From a checkpoint of a small transformer trained on Wikipedia: gated attention, 413M tokens.
Each number is 50 + 15 x the weight over its row's rms, rounded and kept within 0 to 99. Layers, rows and columns count from 0. The size before them is the row's rms in percent of the matrix's.

# down: layer 8 MLP down (transposed), 448x224, rms 0.0544, rows 7-46, columns 0-55
# gate: layer 8 MLP gate, 448x224, rms 0.0663, rows 8-47, columns 0-55
# up: layer 8 MLP up, 448x224, rms 0.0664, rows 8-47, columns 0-55
down7 100:64 60 71 60 33 53 41 57 40 55 45 52 66 26 49 63 47 50 34 60 39 36 26 52 40 51 48 36 28 49 46 39 24 36 56 75 48 48 54 21 75 36 65 51 86 45 70 56 26 66 60 25 26 56 61 50
gate8 101:53 72 41 67 61 44 46 57 34 35 43 40 64 49 69 24 19 36 69 55 36 27 48 34 61 51 43 57 65 65 66 45 55 54 63 30 76 36 56 22 60 60 54 46 40 42 55 70 34 34 51 75 42 51 58 41
up8 098:46 26 55 37 39 45 63 60 73 54 74 53 77 46 60 50 58 73 42 37 57 57 45 81 61 92 41 64 36 33 36 71 49 37 62 41 39 53 40 82 37 37 45 53 66 56 13 43 37 62 58 74 78 51 53 42
down8 103:56 44 34 41 33 43 41 78 59 42 51 48 65 46 10 50 78 46 32 46 49 37 20 57 48 45 19 43 67 28 54 51 17 53 72 33 56 57 52 71 45 37 19 65 51 55 35 64 54 39 69 45 39 52 57 78
gate9 096:59 83 43 47 35 51 70 55 45 39 67 58 55 72 52 52 78 66 60 46 58 35 51 57 81 60 48 55 68 68 55 52 54 66 44 63 55 42 44 45 35 62 60 32 54 74 28 62 68 61 36 43 40 52 32 85
up9 095:63 49 44 59 58 39 12 40 65 54 50 32 37 26 56 23 00 52 52 44 50 78 50 37 44 85 64 62 58 53 59 48 45 33 36 53 75 74 50 78 61 48 27 47 34 41 63 26 35 55 57 53 29 37 65 47
down9 098:54 15 29 61 75 34 52 47 18 44 49 15 26 45 51 64 51 44 62 69 46 48 42 57 73 48 55 33 27 37 68 59 68 53 33 25 34 77 58 53 59 50 65 59 67 37 40 41 59 73 64 30 59 40 70 53
gate10 100:35 38 21 63 59 57 48 52 53 61 40 56 40 60 47 60 36 57 51 36 33 34 40 28 50 69 32 41 46 44 31 70 48 85 56 71 41 62 67 48 48 47 47 75 38 79 56 47 67 29 80 33 45 32 63 38
up10 101:55 74 78 50 46 51 70 54 58 46 33 55 57 38 50 30 37 32 56 37 76 54 51 46 32 51 44 66 38 57 58 39 35 32 46 37 63 33 42 67 58 41 52 45 46 32 31 39 53 90 15 55 32 83 49 38
down10 100:64 46 21 52 65 71 47 80 38 36 45 44 64 55 02 23 57 34 45 54 46 36 58 83 56 39 48 45 40 52 42 59 48 35 57 51 44 40 55 69 65 38 53 51 59 32 38 30 33 54 70 34 51 51 57 13
gate11 098:55 41 46 52 36 49 48 48 50 37 73 38 77 71 46 50 42 53 49 21 45 69 47 37 42 46 56 68 63 60 81 56 32 49 20 37 53 84 45 48 45 65 33 60 49 60 31 49 70 31 61 49 74 27 28 51
up11 095:57 61 28 53 28 45 48 48 62 47 34 58 45 52 58 55 70 58 45 80 58 59 47 41 49 30 57 20 23 29 44 61 59 31 34 86 83 81 55 43 64 48 80 53 37 44 52 31 55 28 40 41 35 70 45 48
down11 095:47 72 48 52 34 50 45 29 33 75 61 50 37 41 57 64 49 46 38 55 65 42 54 71 49 30 47 31 45 38 34 50 22 42 27 47 65 62 40 78 37 57 43 73 41 41 30 71 58 25 50 21 50 68 50 45
gate12 094:66 45 45 46 35 39 51 58 62 45 74 58 52 19 53 50 20 52 49 31 40 42 64 47 45 51 48 73 65 55 55 49 61 75 65 49 45 57 48 57 42 59 55 46 34 59 55 38 52 37 66 22 64 41 48 47
up12 093:43 50 46 47 43 49 35 44 70 50 62 45 74 56 46 34 48 48 65 48 42 38 63 62 52 55 71 56 75 59 60 70 19 53 72 56 63 42 44 46 49 62 35 43 42 39 50 61 63 45 86 39 41 47 25 43
down12 099:52 48 59 55 49 26 37 53 74 86 57 53 48 36 46 37 21 64 55 31 83 22 60 66 59 54 62 57 75 20 75 27 44 47 70 71 41 48 70 22 35 58 34 33 71 45 46 41 74 41 56 40 43 67 42 42
gate13 102:56 30 45 77 64 59 52 65 39 55 57 43 68 56 42 54 54 64 44 71 43 71 33 35 62 58 60 23 41 59 64 74 74 63 26 34 34 44 42 47 72 55 40 43 71 56 48 33 43 59 60 54 44 42 58 36
up13 103:45 35 78 59 48 53 32 49 56 60 56 44 45 31 22 45 44 45 45 54 34 39 42 51 52 51 71 33 85 61 58 44 62 62 25 34 60 43 71 38 72 43 12 29 51 68 51 56 61 31 42 84 52 56 94 44
down13 105:37 39 41 52 63 51 38 68 83 63 26 22 53 65 68 60 67 59 61 52 53 56 46 53 58 29 44 47 27 52 44 14 58 59 58 59 56 57 53 49 87 25 54 26 45 53 67 54 19 39 68 54 60 59 60 60
gate14 104:82 53 34 62 48 65 60 64 49 29 43 32 45 45 27 46 79 68 54 78 12 49 33 53 10 55 73 55 50 56 48 69 35 54 69 63 12 61 27 34 25 52 34 47 58 71 57 75 55 60 70 45 26 35 67 55
up14 101:34 51 49 27 61 31 41 44 36 62 70 38 62 54 58 45 30 46 39 38 68 43 50 53 99 52 18 68 77 64 80 52 69 53 33 40 67 38 54 44 64 49 77 24 56 28 51 30 36 36 28 43 56 67 33 52
down14 105:43 58 54 55 56 68 39 94 26 34 51 35 56 40 41 63 43 38 47 44 51 25 47 41 56 75 46 27 30 36 76 37 71 58 76 64 33 66 47 48 30 58 60 55 66 51 48 64 54 41 60 56 72 22 67 33
gate15 088:72 32 20 41 45 46 79 58 48 48 51 32 46 54 41 26 60 64 44 73 49 65 62 66 76 48 53 41 55 37 99 69 78 65 18 29 49 45 52 35 39 47 54 67 69 44 36 36 21 57 81 25 73 46 59 74
up15 084:53 52 61 50 64 42 25 44 67 47 43 54 38 60 55 45 42 51 79 54 46 40 54 38 22 34 30 38 69 63 11 25 36 58 58 70 46 54 36 48 61 39 32 21 41 89 61 61 38 48 48 57 50 51 39 20
down15 098:52 58 63 72 66 50 39 78 54 27 52 60 68 20 46 61 34 39 31 51 20 39 50 32 61 53 40 48 42 67 55 63 41 45 55 52 48 31 26 63 84 30 25 58 64 53 71 76 46 51 55 68 49 24 78 34
gate16 098:49 32 55 75 59 48 56 59 51 40 85 51 59 43 57 25 41 78 47 58 62 43 29 29 36 62 43 47 32 45 60 44 56 32 46 35 74 59 41 30 59 70 29 50 46 37 60 52 60 20 65 52 40 35 58 53
up16 097:56 63 45 43 57 65 51 42 57 54 35 43 38 67 74 60 92 23 68 52 48 41 59 42 24 13 28 30 78 41 41 55 55 60 34 69 63 38 36 59 62 35 44 35 73 47 36 29 54 63 54 34 40 67 52 45
down16 098:53 67 51 62 49 22 56 36 47 21 35 57 79 68 46 39 59 44 36 58 60 41 46 35 58 46 65 59 51 68 58 51 51 61 25 60 62 38 64 54 80 39 66 23 41 34 27 35 53 55 58 31 44 49 72 47
gate17 104:58 70 58 56 31 45 78 70 44 42 44 47 46 72 57 43 56 69 56 54 28 40 48 37 76 88 52 42 48 45 94 58 52 64 64 29 48 53 51 34 58 67 39 46 46 66 49 53 60 33 50 69 75 48 54 28
up17 106:54 70 46 62 57 58 56 54 68 53 43 40 76 56 43 34 15 73 71 41 30 20 80 53 52 52 55 51 45 49 57 48 62 69 42 35 46 62 32 57 37 54 49 51 49 58 56 92 49 42 53 36 68 37 44 30
down17 101:51 73 33 69 43 64 50 48 60 37 61 37 77 36 84 51 12 50 25 45 40 74 47 25 50 62 38 34 59 47 32 43 33 46 71 56 57 34 48 18 44 44 61 36 50 38 22 39 74 75 31 60 56 62 28 13
gate18 098:51 31 33 57 51 68 74 63 12 32 77 51 58 69 50 59 57 75 38 44 58 33 56 46 71 77 40 51 47 60 67 69 40 98 65 52 53 48 56 54 52 60 76 47 55 58 53 50 60 35 85 55 56 21 55 22
up18 092:52 76 50 36 54 35 10 43 74 70 40 46 29 45 34 50 42 33 52 68 38 73 55 57 54 34 59 46 42 33 60 25 41 29 23 41 58 64 61 42 46 40 36 74 48 44 53 43 57 75 51 50 42 74 31 57
down18 100:58 40 33 44 24 54 53 35 47 48 46 54 40 44 65 65 32 43 67 45 52 81 45 45 64 62 87 66 37 36 58 62 59 00 55 85 73 56 24 46 33 39 24 49 25 60 24 40 36 57 33 52 38 58 63 47
gate19 091:58 64 42 47 46 57 47 54 34 44 55 43 66 48 34 25 68 50 17 40 32 35 21 29 69 62 44 41 35 71 87 44 49 58 57 63 64 70 67 51 90 67 49 65 62 38 50 46 37 74 48 34 42 46 52 34
up19 092:52 51 65 43 30 44 43 47 33 62 48 68 61 37 28 29 49 27 53 57 38 33 31 49 34 31 49 39 43 43 48 39 40 59 71 85 50 52 79 35 72 29 44 44 29 49 62 18 75 36 49 47 45 75 52 58
down19 096:79 67 47 29 20 51 59 31 36 44 42 48 50 51 43 68 46 62 42 44 38 39 46 35 44 53 51 50 32 54 44 43 66 28 50 50 35 51 52 47 53 67 79 49 60 67 36 17 57 50 22 42 38 63 28 47
gate20 095:71 57 47 79 51 39 67 57 48 42 27 51 72 40 48 38 71 49 37 48 68 45 70 43 60 39 58 56 84 76 53 63 48 61 48 65 58 27 27 36 53 49 37 65 61 53 42 37 36 00 40 37 67 40 64 51
up20 097:48 83 49 53 66 41 54 65 46 38 29 48 94 71 69 40 68 65 26 15 76 42 62 45 59 69 69 65 61 42 29 53 58 53 43 54 42 27 38 44 65 27 43 34 56 75 72 42 55 33 53 43 69 41 61 41
down20 102:19 53 56 33 85 17 66 25 82 56 46 62 47 36 44 65 48 68 23 26 65 32 25 44 56 30 47 52 54 44 59 73 66 42 35 71 49 58 59 61 32 62 78 69 57 52 59 40 70 65 60 39 51 54 52 53
gate21 109:65 32 52 64 61 52 86 51 73 31 49 47 62 51 45 44 42 51 56 58 44 40 65 16 46 60 71 36 17 42 52 62 74 65 55 45 51 67 56 70 53 58 31 58 94 42 20 62 67 33 73 27 53 51 49 57
up21 109:39 59 50 57 58 49 56 49 52 42 57 37 46 42 24 60 27 22 48 56 61 63 49 67 72 40 39 77 47 43 56 61 44 68 43 23 69 62 68 45 90 55 63 46 33 64 50 22 59 62 40 31 25 41 55 42
down21 102:26 34 56 54 69 49 56 39 58 70 55 69 70 57 45 27 60 66 41 41 54 57 59 59 60 43 59 52 48 33 50 36 26 43 55 34 60 60 57 30 63 52 47 37 41 77 57 82 38 66 61 56 60 47 69 31
gate22 096:54 11 64 47 47 62 42 59 43 34 54 60 71 35 42 47 28 66 56 52 53 64 69 45 47 75 38 24 42 42 46 41 74 51 38 56 54 72 66 19 65 54 53 42 78 57 50 37 20 45 48 35 55 70 63 47
up22 096:50 57 39 42 53 57 55 63 54 34 62 45 64 64 52 29 66 62 29 57 52 52 56 38 56 41 69 63 67 47 63 59 32 33 72 36 44 48 44 40 45 37 42 62 39 27 49 32 57 31 41 57 66 40 21 87
down22 094:42 67 41 64 41 78 45 80 73 58 54 47 39 54 44 45 51 41 54 67 59 83 17 40 14 50 55 47 56 55 58 56 47 27 41 30 61 57 50 81 55 56 40 34 79 61 49 39 51 38 43 36 36 16 79 32
gate23 093:60 32 50 49 73 58 80 52 20 62 64 55 42 55 21 43 45 76 45 43 46 45 52 53 68 57 59 72 63 39 58 38 73 48 49 38 46 46 59 30 25 66 07 71 37 22 56 48 56 62 78 40 52 45 40 30
up23 101:50 50 48 55 33 53 53 57 46 52 54 45 66 52 35 15 62 34 68 56 49 37 34 57 67 40 73 65 37 42 50 29 26 45 46 44 52 62 72 55 65 51 39 42 43 40 43 54 95 68 60 40 66 62 24 54
down23 101:24 88 59 58 38 44 41 66 55 61 27 46 69 29 58 28 37 70 41 57 71 49 42 46 66 64 43 49 45 60 34 63 83 50 41 31 63 66 24 61 54 55 55 38 37 59 72 63 44 55 36 58 37 47 45 68
gate24 083:36 50 60 54 65 66 56 56 55 40 66 50 70 44 54 42 63 46 66 68 59 42 19 71 45 51 69 51 44 57 29 57 49 56 75 58 29 53 55 44 39 03 60 49 34 61 38 45 56 51 41 27 38 49 46 72
up24 091:51 33 38 43 57 37 39 45 32 66 82 53 37 42 35 60 33 95 39 44 53 48 18 62 69 49 71 18 38 73 72 59 56 81 39 36 40 48 33 61 49 58 40 45 28 37 46 32 47 46 63 62 49 20 44 60
down24 088:33 47 71 63 47 80 58 51 75 31 59 38 56 34 40 28 44 62 38 44 55 55 58 32 40 46 53 48 63 62 46 48 63 45 41 59 56 29 61 52 68 36 20 45 54 41 44 84 55 25 43 55 65 60 54 49
gate25 102:54 10 39 56 70 78 50 46 38 37 63 35 42 58 42 42 17 66 75 33 33 43 48 54 35 31 64 45 63 32 74 57 64 48 36 52 45 59 14 54 41 49 39 45 66 61 30 58 49 76 56 33 44 68 49 27
up25 100:65 32 46 35 42 31 62 54 79 61 48 41 62 45 46 33 11 66 55 30 52 48 51 56 63 53 41 75 43 58 64 52 35 29 59 46 54 52 50 34 37 47 67 36 44 58 53 57 48 47 45 42 36 52 33 16
down25 104:76 48 71 64 15 73 69 57 50 36 19 41 62 56 60 68 65 53 64 51 33 58 77 62 26 37 65 65 71 53 58 40 70 44 48 70 44 48 63 37 46 68 48 55 77 33 46 24 24 28 52 34 85 74 49 38
gate26 104:60 45 62 45 53 72 64 51 61 55 51 36 68 45 35 52 43 71 50 51 14 60 20 45 48 58 65 37 44 22 61 63 73 53 26 37 70 61 45 47 66 50 17 26 63 36 54 39 62 37 53 49 64 58 37 39
up26 106:38 47 54 38 28 66 41 44 48 56 48 57 33 57 59 59 34 88 52 47 60 46 38 36 46 83 45 56 65 33 47 23 49 67 31 71 42 44 63 69 41 43 52 57 42 69 52 23 67 52 61 62 33 58 24 64
down26 107:51 41 36 36 50 52 65 69 33 51 37 53 35 46 48 46 40 74 66 58 52 55 48 43 84 47 37 36 65 45 68 25 57 61 31 37 28 54 67 43 17 44 44 57 38 44 39 48 46 63 54 54 80 51 31 36
gate27 104:55 49 45 51 67 42 68 48 72 42 57 46 45 59 41 20 55 64 22 48 53 53 42 51 65 79 63 51 58 50 31 71 36 50 62 43 58 50 34 34 49 56 60 73 43 32 48 48 68 29 62 71 41 41 56 44
up27 105:54 62 40 62 43 43 52 50 61 38 68 54 72 51 28 62 47 15 81 42 42 79 58 61 72 72 56 49 30 71 46 23 32 30 55 53 43 67 51 53 55 63 43 80 50 47 23 41 50 33 61 56 25 51 52 68
down27 104:49 42 60 31 47 56 54 38 73 37 53 31 49 60 40 80 44 37 34 44 68 46 46 60 44 56 63 37 65 49 68 71 33 64 48 42 70 52 88 20 59 39 28 78 51 65 37 39 38 36 61 34 62 36 38 42
gate28 098:56 27 32 75 52 84 53 56 40 36 50 27 57 23 47 38 56 41 49 41 66 37 53 25 52 56 30 63 48 56 44 33 68 60 25 48 47 38 53 38 69 18 39 61 51 52 59 38 52 50 64 39 75 46 43 54
up28 103:59 29 31 64 18 45 45 52 38 51 44 50 40 43 49 54 42 61 39 37 79 32 37 47 40 63 46 44 49 70 64 39 42 38 30 52 48 63 49 45 57 57 44 63 40 37 25 26 57 80 51 53 56 53 57 56
down28 101:51 61 78 51 74 54 48 57 64 44 44 46 48 48 39 39 54 61 49 88 84 68 48 40 74 41 26 17 31 77 49 35 72 20 41 34 33 46 78 47 39 56 63 71 64 63 51 35 32 29 29 53 63 51 35 52
gate29 101:64 48 34 76 37 48 51 58 21 55 40 37 36 60 49 75 78 53 23 53 36 38 70 57 54 41 28 41 40 47 41 43 40 69 53 38 29 62 50 26 66 61 36 46 44 42 41 35 43 32 55 34 50 47 67 57
up29 101:39 46 51 53 54 61 49 55 40 22 48 42 69 38 40 54 71 71 40 47 47 55 58 36 41 39 17 57 25 00 72 70 68 38 49 41 23 44 40 40 72 51 39 19 67 70 44 44 49 63 43 40 62 63 41 60
down29 098:48 59 38 78 37 47 60 48 43 47 45 59 42 55 28 61 42 64 43 44 61 42 58 36 40 41 33 85 66 57 84 51 43 64 51 27 86 36 80 72 27 42 59 53 61 70 11 50 64 47 25 30 53 40 46 81
gate30 106:80 39 44 73 47 48 52 60 58 61 62 39 69 56 48 25 54 55 30 27 44 55 37 45 47 35 35 53 37 47 52 52 42 55 61 71 33 48 49 75 51 53 45 38 78 53 55 32 37 55 67 30 42 85 55 60
up30 102:69 30 42 53 37 39 54 55 66 55 61 45 74 43 56 35 32 58 36 48 53 50 26 52 48 26 13 39 38 43 50 37 55 40 36 50 33 41 69 69 39 58 33 32 52 66 64 67 27 71 82 43 75 88 55 61
down30 106:63 69 42 49 29 60 67 31 38 51 38 42 41 57 84 38 51 61 60 31 54 46 53 24 44 48 32 61 26 27 55 45 68 48 59 52 65 53 39 74 35 50 82 46 29 42 54 42 59 81 36 48 64 60 58 41
gate31 098:53 67 42 45 40 50 46 50 37 36 37 41 56 45 34 53 36 45 68 26 49 45 38 65 36 40 30 81 48 51 75 61 52 63 45 46 61 60 43 56 61 41 41 66 72 57 41 52 62 32 47 19 30 20 34 58
up31 097:34 33 53 54 62 48 51 47 58 59 44 48 42 50 49 65 49 52 55 46 37 63 74 40 48 51 59 28 59 40 33 60 75 35 41 29 52 34 58 53 43 58 53 55 21 29 68 51 48 46 44 48 73 68 55 48
down31 092:30 23 64 54 61 48 52 39 50 21 67 42 42 55 94 37 42 43 55 51 42 59 27 46 55 52 39 21 37 57 50 89 45 45 54 60 30 54 47 57 49 53 53 33 51 65 35 57 22 67 44 46 40 42 53 38
gate32 095:47 39 32 53 55 50 65 50 56 58 56 53 51 42 47 41 31 65 35 33 39 33 44 44 52 41 66 80 54 59 56 37 58 56 39 53 62 55 45 60 32 52 55 36 51 46 53 35 53 50 58 15 61 31 44 50
up32 099:44 59 43 45 33 59 59 64 62 53 47 46 63 58 50 48 48 34 44 47 44 56 44 51 48 62 29 39 36 53 44 38 62 59 46 47 10 57 52 36 57 44 42 63 49 48 53 56 61 58 47 57 34 56 48 64
down32 095:26 54 38 70 33 54 57 44 40 68 56 60 52 56 55 86 26 41 55 33 68 60 53 51 70 45 55 41 72 46 28 43 34 49 38 53 38 60 43 47 48 51 38 42 30 50 49 59 71 34 46 14 52 50 61 47
gate33 099:53 70 36 55 56 44 63 51 46 55 71 54 92 39 32 51 57 36 56 64 06 40 47 52 65 73 63 51 66 38 69 65 51 71 33 46 21 35 62 49 60 45 34 60 63 37 14 68 48 34 59 50 50 24 51 75
up33 095:43 62 53 49 31 62 39 57 46 74 41 48 18 57 79 70 48 67 22 56 85 54 49 47 33 44 61 73 63 38 32 41 62 58 55 71 61 60 66 59 55 71 51 36 43 54 48 24 52 55 40 42 34 72 73 45
down33 101:49 72 52 33 48 28 58 67 51 45 62 68 67 53 30 49 35 63 26 65 53 58 57 76 67 54 69 43 57 47 82 53 52 61 46 54 52 68 50 52 58 69 53 48 56 42 53 53 32 42 60 50 66 53 62 65
gate34 095:48 47 46 69 71 56 61 62 28 40 39 41 56 47 60 58 49 61 71 71 47 35 63 49 78 47 32 50 69 42 36 52 45 73 46 71 38 40 50 41 54 58 45 52 56 48 50 58 57 60 64 73 69 43 52 64
up34 095:48 57 62 59 49 61 57 64 41 39 71 31 72 49 47 67 38 70 50 70 42 56 50 66 49 44 31 34 40 47 40 58 27 86 37 64 23 53 42 46 59 54 45 37 25 41 54 67 33 71 56 70 55 34 46 53
down34 095:25 69 60 48 61 46 80 22 39 43 46 46 73 45 50 46 53 60 39 36 64 60 35 22 43 42 49 74 54 32 42 24 54 40 36 53 39 22 64 43 27 57 48 55 37 68 37 58 49 40 85 72 29 37 75 20
gate35 100:80 23 50 66 36 71 42 57 71 43 67 42 61 43 58 37 46 58 19 40 39 21 40 50 45 31 69 26 30 23 63 39 69 45 42 45 49 80 34 50 31 56 57 51 48 83 40 68 45 34 37 57 61 16 43 37
up35 099:58 66 37 57 46 55 36 62 43 32 36 52 49 47 72 51 45 37 67 52 50 47 68 39 46 31 58 45 39 43 52 64 51 44 60 52 60 57 44 44 46 61 52 33 35 69 55 71 51 40 48 38 43 70 52 35
down35 100:77 38 45 45 37 63 42 34 42 36 43 57 57 64 71 70 57 61 30 04 63 64 30 55 51 56 60 52 36 48 32 17 31 35 67 42 43 65 38 49 48 63 16 55 31 53 33 29 49 23 40 39 61 60 66 45
gate36 094:66 44 43 69 33 65 60 61 45 38 55 46 43 60 43 44 57 34 56 47 73 42 55 26 70 50 53 63 43 44 52 48 60 47 63 13 59 55 27 31 78 74 50 56 53 56 51 57 58 61 47 56 58 67 66 38
up36 099:53 61 36 61 33 47 73 61 35 52 52 45 72 59 51 70 20 16 42 48 65 44 59 36 38 41 58 55 59 46 60 22 65 63 42 41 63 96 51 35 41 50 76 62 50 72 33 39 44 31 40 31 74 69 63 44
down36 103:35 72 76 51 65 39 58 52 71 50 21 74 42 54 46 32 49 46 35 35 54 66 59 49 41 53 63 31 47 51 44 34 62 68 30 49 73 37 60 46 21 75 34 34 52 57 41 40 51 65 40 57 80 66 61 71
gate37 103:50 37 58 43 29 73 41 73 26 52 74 51 72 47 41 35 67 53 55 32 53 58 38 51 51 31 74 48 60 22 78 69 41 58 55 84 46 87 28 37 44 71 68 42 34 48 35 36 70 46 70 38 52 48 96 54
up37 099:64 44 55 61 35 31 70 42 56 47 24 45 27 34 74 57 45 50 53 32 70 40 52 45 61 58 45 43 70 52 72 40 52 54 26 15 54 30 34 65 53 46 39 54 70 39 73 43 50 44 57 60 61 52 41 59
down37 097:66 21 50 71 36 42 42 56 32 47 77 85 53 54 56 55 64 35 23 40 66 43 45 52 30 40 58 40 65 46 49 65 63 70 36 79 41 40 75 32 47 34 61 36 51 46 55 47 40 34 62 38 46 27 26 69
gate38 103:49 48 41 65 61 56 56 58 55 26 54 48 32 37 26 19 33 40 49 35 27 57 46 53 38 33 42 35 45 72 66 51 40 49 44 71 66 64 40 36 64 60 46 57 49 45 53 31 58 31 62 54 34 46 63 54
up38 107:62 51 39 67 52 43 50 51 53 44 35 39 45 35 57 38 40 32 58 89 62 40 49 55 25 26 43 44 15 47 47 22 40 67 45 52 50 69 59 43 57 33 27 45 79 48 54 60 67 41 40 69 40 30 69 53
down38 102:44 62 39 54 40 75 46 38 42 43 27 52 30 24 65 85 11 60 47 57 56 51 41 52 86 57 66 64 71 52 57 16 58 57 71 44 58 25 41 51 33 40 58 41 43 61 56 44 41 39 74 56 36 46 40 51
gate39 080:57 57 45 83 53 43 48 43 22 55 57 50 71 43 45 54 66 51 40 52 18 24 53 68 68 49 36 78 48 44 62 41 61 77 70 41 32 64 61 34 54 35 39 36 53 50 51 41 63 43 73 45 42 52 68 59
up39 080:30 47 65 52 36 40 48 45 41 57 56 64 60 50 53 48 45 37 62 62 32 30 61 72 74 36 51 74 55 33 55 41 56 58 74 60 19 86 39 50 34 25 71 26 38 63 43 26 67 44 61 42 45 36 77 63
down39 073:64 41 65 64 62 54 44 51 57 38 41 62 42 36 38 38 73 34 31 39 47 42 33 77 33 49 59 39 35 43 55 11 60 40 41 66 44 77 74 28 80 64 38 55 57 64 75 56 40 49 36 68 55 37 57 66
gate40 102:62 48 38 66 25 24 64 51 51 56 59 38 37 53 50 29 52 61 37 70 37 34 51 51 37 75 48 65 61 56 50 34 44 53 54 66 58 70 86 42 66 52 69 50 57 45 38 36 52 40 44 50 43 52 27 24
up40 102:50 68 74 61 66 65 56 51 56 47 56 54 54 17 54 49 42 54 59 60 79 74 70 74 36 26 56 41 52 49 32 61 71 46 31 62 10 43 29 75 59 65 45 34 70 36 69 50 54 40 58 48 60 58 50 77
down40 098:74 24 48 44 54 38 72 59 39 32 45 58 55 45 45 40 68 74 40 34 46 42 45 54 60 66 53 25 73 63 37 36 30 43 49 47 64 25 40 38 53 65 42 69 62 40 64 53 89 71 38 58 49 41 84 76
gate41 112:49 43 27 83 55 54 72 65 40 46 34 39 35 63 36 46 43 44 66 35 45 44 37 48 26 42 43 59 66 60 73 40 52 58 35 64 64 38 61 59 71 71 61 48 46 38 48 39 45 17 55 42 60 50 47 59
up41 113:64 43 57 44 68 51 50 50 48 59 44 56 51 66 33 33 41 70 60 42 63 54 51 52 58 43 53 60 60 47 58 56 76 41 71 73 56 53 62 50 63 16 28 42 53 48 44 52 65 56 83 29 53 38 40 51
down41 109:18 44 38 79 40 81 55 65 51 45 43 53 45 47 58 68 34 61 31 77 43 59 69 40 39 31 61 57 46 48 36 37 43 51 48 66 41 41 61 33 65 48 78 60 30 80 47 48 63 45 65 35 57 67 54 49
gate42 105:52 52 44 73 72 59 61 61 34 48 40 52 58 66 39 14 46 61 46 45 11 25 38 39 27 51 53 42 66 63 57 87 61 53 52 49 50 62 35 58 54 80 53 63 71 45 59 51 36 43 57 46 70 67 68 53
up42 107:59 14 43 43 18 71 61 50 40 44 52 57 34 60 50 72 62 60 62 51 39 36 55 54 55 57 65 49 31 85 59 63 36 39 52 45 60 45 58 50 31 52 57 38 31 87 41 53 36 67 53 62 73 36 62 60
down42 104:14 55 21 57 49 41 56 35 39 69 52 89 77 42 56 60 32 44 30 73 54 43 26 59 34 48 38 49 30 58 28 22 50 60 41 44 82 28 37 59 33 83 59 19 57 75 40 61 70 52 52 36 38 43 46 70
gate43 103:54 43 44 55 58 54 45 58 32 46 55 43 68 42 58 46 47 54 56 29 16 52 47 41 67 54 52 55 61 46 62 65 69 72 20 63 66 53 51 40 56 15 22 69 74 42 40 81 33 52 71 55 70 53 77 37
up43 105:60 44 41 45 59 26 52 51 60 50 38 34 49 50 27 31 54 51 39 27 52 16 49 38 56 53 44 48 94 67 41 33 36 65 26 46 60 70 31 48 55 30 33 72 60 58 42 77 35 17 59 61 77 63 64 48
down43 103:59 56 44 27 62 35 93 56 62 50 37 33 45 36 39 56 30 31 59 62 67 56 43 44 57 53 28 71 49 47 57 61 47 19 45 36 52 51 65 34 37 50 64 74 57 81 65 43 49 71 26 69 58 51 52 67
gate44 079:73 51 40 47 47 65 39 61 44 41 46 59 60 39 40 13 29 32 43 50 55 23 57 40 34 23 56 63 60 64 60 57 33 86 41 43 35 47 72 50 49 41 39 54 43 17 45 48 36 45 27 51 20 23 62 47
up44 079:72 45 35 46 47 51 43 58 35 49 57 54 77 47 31 13 36 26 41 48 59 46 57 52 47 51 65 57 55 81 55 50 47 75 54 70 39 48 81 36 23 33 37 77 21 22 59 54 44 35 37 28 28 18 43 38
down44 100:54 52 42 49 25 42 20 40 55 46 58 69 37 43 70 45 39 53 46 68 76 47 65 41 45 72 35 73 77 02 55 45 15 47 69 46 40 44 76 44 56 58 59 60 43 59 56 64 40 63 50 38 41 35 20 36
gate45 103:66 63 39 51 41 58 46 49 57 39 48 51 51 32 54 50 53 32 33 65 29 33 34 59 50 74 19 59 33 72 49 54 42 65 45 42 52 47 66 29 76 53 67 35 64 45 44 64 62 00 66 52 36 37 55 38
up45 106:65 39 44 40 42 58 53 52 62 47 51 57 44 52 40 54 54 57 32 46 53 58 64 44 48 10 47 46 54 58 54 53 60 33 36 64 37 42 57 58 35 54 66 36 57 51 63 72 34 66 50 41 55 69 35 40
down45 099:66 53 48 60 68 63 62 36 48 57 50 59 55 42 34 52 61 38 36 50 42 73 81 50 78 52 54 55 51 55 42 23 59 68 53 62 54 67 44 30 81 55 22 41 56 55 46 25 67 71 56 39 76 73 45 81
gate46 103:55 46 37 80 77 52 73 57 65 43 56 42 43 55 30 47 64 62 57 60 50 66 66 47 40 73 64 46 32 23 61 33 49 69 40 47 50 52 30 40 53 57 19 47 68 32 57 39 65 42 44 47 18 66 79 22
up46 100:48 73 55 35 50 31 46 51 49 45 45 68 33 43 65 39 55 50 44 47 74 31 41 46 62 71 60 25 64 83 40 52 60 58 50 66 54 49 49 57 36 53 74 62 32 70 59 39 50 71 61 41 57 34 41 67
down46 098:41 69 61 59 81 36 35 55 26 57 65 52 47 53 61 39 47 34 31 50 29 37 59 63 72 78 47 62 23 61 53 50 44 43 56 69 67 57 68 61 56 45 41 55 75 45 55 39 37 73 38 64 40 64 64 45
gate47 102:76 47 55 45 42 37 50 55 64 45 73 59 35 56 43 58 61 55 16 59 44 58 21 38 52 66 52 31 66 47 57 53 45 42 49 78 53 57 81 58 44 37 49 51 43 64 52 53 28 35 73 45 47 51 43 45
up47 104:64 37 61 44 47 69 49 40 68 44 56 48 63 48 61 48 70 68 50 35 47 51 69 40 64 33 81 18 50 44 54 51 55 61 27 82 14 57 41 40 68 52 66 67 40 51 63 45 42 10 83 29 63 33 50 85